config.yaml
rope_fraction: 1.0
attn_scale: 0.177
seq_len: 256
Each number is 128 + 24 x the weight over its row's rms, rounded and kept within 0 to 255. Layers, rows and columns count from 0. Numbers have three digits each. The size before them is the row's rms in percent of the matrix's.

# layer 2 MLP gate, 128x64, rms 0.147, rows 119-127, columns 0-63
100:153181122153146112130141157139108100124105100151111140092104140121169141109139128135116129122063121185132124104141089123121139122114167143155113084132106102147123107089143098141165154117096123
007:091139107122140118137103177130148104141145150165137145107115151136119132088153126131105180148131111138146100127161128163135166119143157137120131121108148091053088105108112097153156134100117122
085:099127143124156130141185126138102163082169110112125125086139085151143141161119145160151123122150161127080121116122096101082121123164125112132099141164125124113130110128118144165169135128148094
086:127083135134146101134140166112095092122169137106170085143128127129136138119137143063152117114166182121157124129128167174113147125122126106104131111157166119134146107095146149122094121116107123
125:130131126167134114119120135140100096148143094151096118089132113158155156133141125143166105145057135163152145171147124098134083138132113090138138142159120147138120164145104093160105129144090131
108:111119078121128119118170066130132138135174115151165104117143135132129136130165124124138113109131123160139135103094108134133124132140150089076120197140128115119144146084154111141135108133074124
112:163148115090131100084131080150130125119130147096149161112144165142136136077127126110107133116137137133107125116130105100154163169118115131127086178112109159119149103154137072146116108117091132
100:151145199137127119095146116127154121125113096156097091135172103130170156140119151135165091148110111118129076134128104154116146151087110131148120126127106110111143158169121123099104152100129142
126:116109106089104111099147145159095129145111159081144104150116115083136135128127108083126116104147126125106126141108148113113117112110106101102133189154119180115111161137191133109144144132137153
# layer 2 MLP up, 128x64, rms 0.133, rows 119-127, columns 0-63
099:130108116149147079126119134150099138144138121115180107155161132140114089181108095120107160136149120147162140125163163147134085104138123115113087111084139132097147128156154128107105089102118132
008:131104129089129179119096110145126133101129102133126146130152143149088152103128108111129149125136089167100174171140169116137175133126139156175122121157115116111112122099176102150162120129148104
085:139110127130075116088083181122138108148111120137117112164116153124153120112098108073123119135127104118165149191124155166163107125120129143142126115116151142126126132137143125110109088158092159
087:120154117130143141125116177117081119102120119138137137129109158111154194083140155112116164121142159111179128098116106128084120173134155143135106095127125141135165108101150145107149114100100134
121:160137109095124099120173131115154140115109123132106124159108142096178084091145135088129155125108124123133112112123144135141112140128099148156130087138085070144136145120112120149202132127103124
093:105084070126159119115132126107147141151172115184133123141110129150102094161131126136096096110125124126106116111127134122115147152143124073079163157136163108125168146097131119118120140126090110
119:114163108065133114090151111105127101107159114119178145142139177176114145137118134095123102109129149115075109090119131112119161121114099138092100144121129138113158121119148121129079125126109117
107:120128103130114094124099137141117119073134130113122123119153098127113136134127120162132158153121107096103147146164152154069136156144081099118105108131158057139133144129089150122178139137140122
107:174146132144137134129122109140164128162136129178144146124139150147145134099137142151141169129109140152157124125134103137108096133160184156137114102137099069118152078134090102158133092138105104
# layer 2 MLP down (transposed), 128x64, rms 0.128, rows 119-127, columns 0-63
102:093118116091106086117107121112102104125112141103110155153131118152153170155119180154126131139135081163154144146127136078137112087173124108155130138126109136101106161118120129111090112154168123
007:160146126117158139141139128149107118124073155162132132125107114133162130096109113120124130132131167135095097122121110162101126154125151140179136109104143175131135118129074074171118088137136088
082:119126089142121128126130092146131139120156146106138117105169122105103106142203157145148097104132173132103158107106123163095135138114138121104124137110111140088092166121097157154125142115173107
090:136092144144159118119158172106115130127131148140123097145100123121122155117103148070137135103148149102175104139115095131149133118144107165133134106092131110150157061105148119097118090102123161
123:131128107136195115148103105136101134124158107152137147124168153116136122138142137156111131132080125161148184135150139134156117138108111111100128170136132160125178078163160139140164116109106136
098:133115086151175108121111130153111100117174123169082167115088119131124097145136121134103099145130107129124153102103150152124122144124126103119169159124182108089151133133091133132097115129087112
114:119127126096127158128130106123128106130175114150146146104135144155138094132089140124123114159143128119100133109110120070144136114104121156120122156138157134099211080124106114128094157101082120
103:123128062113141135162125120171138135123123141117147166139135148147100114112117135110105141102145131182117176108145139132102108095159118143141127123148164129095116069108161123139142118181146097
103:149102157122142144105111089135113137135115177124133121103167163116159115121206154142104113108155152104135105139106134120123102164134172141100123137154122110088116105147098124176111105122143130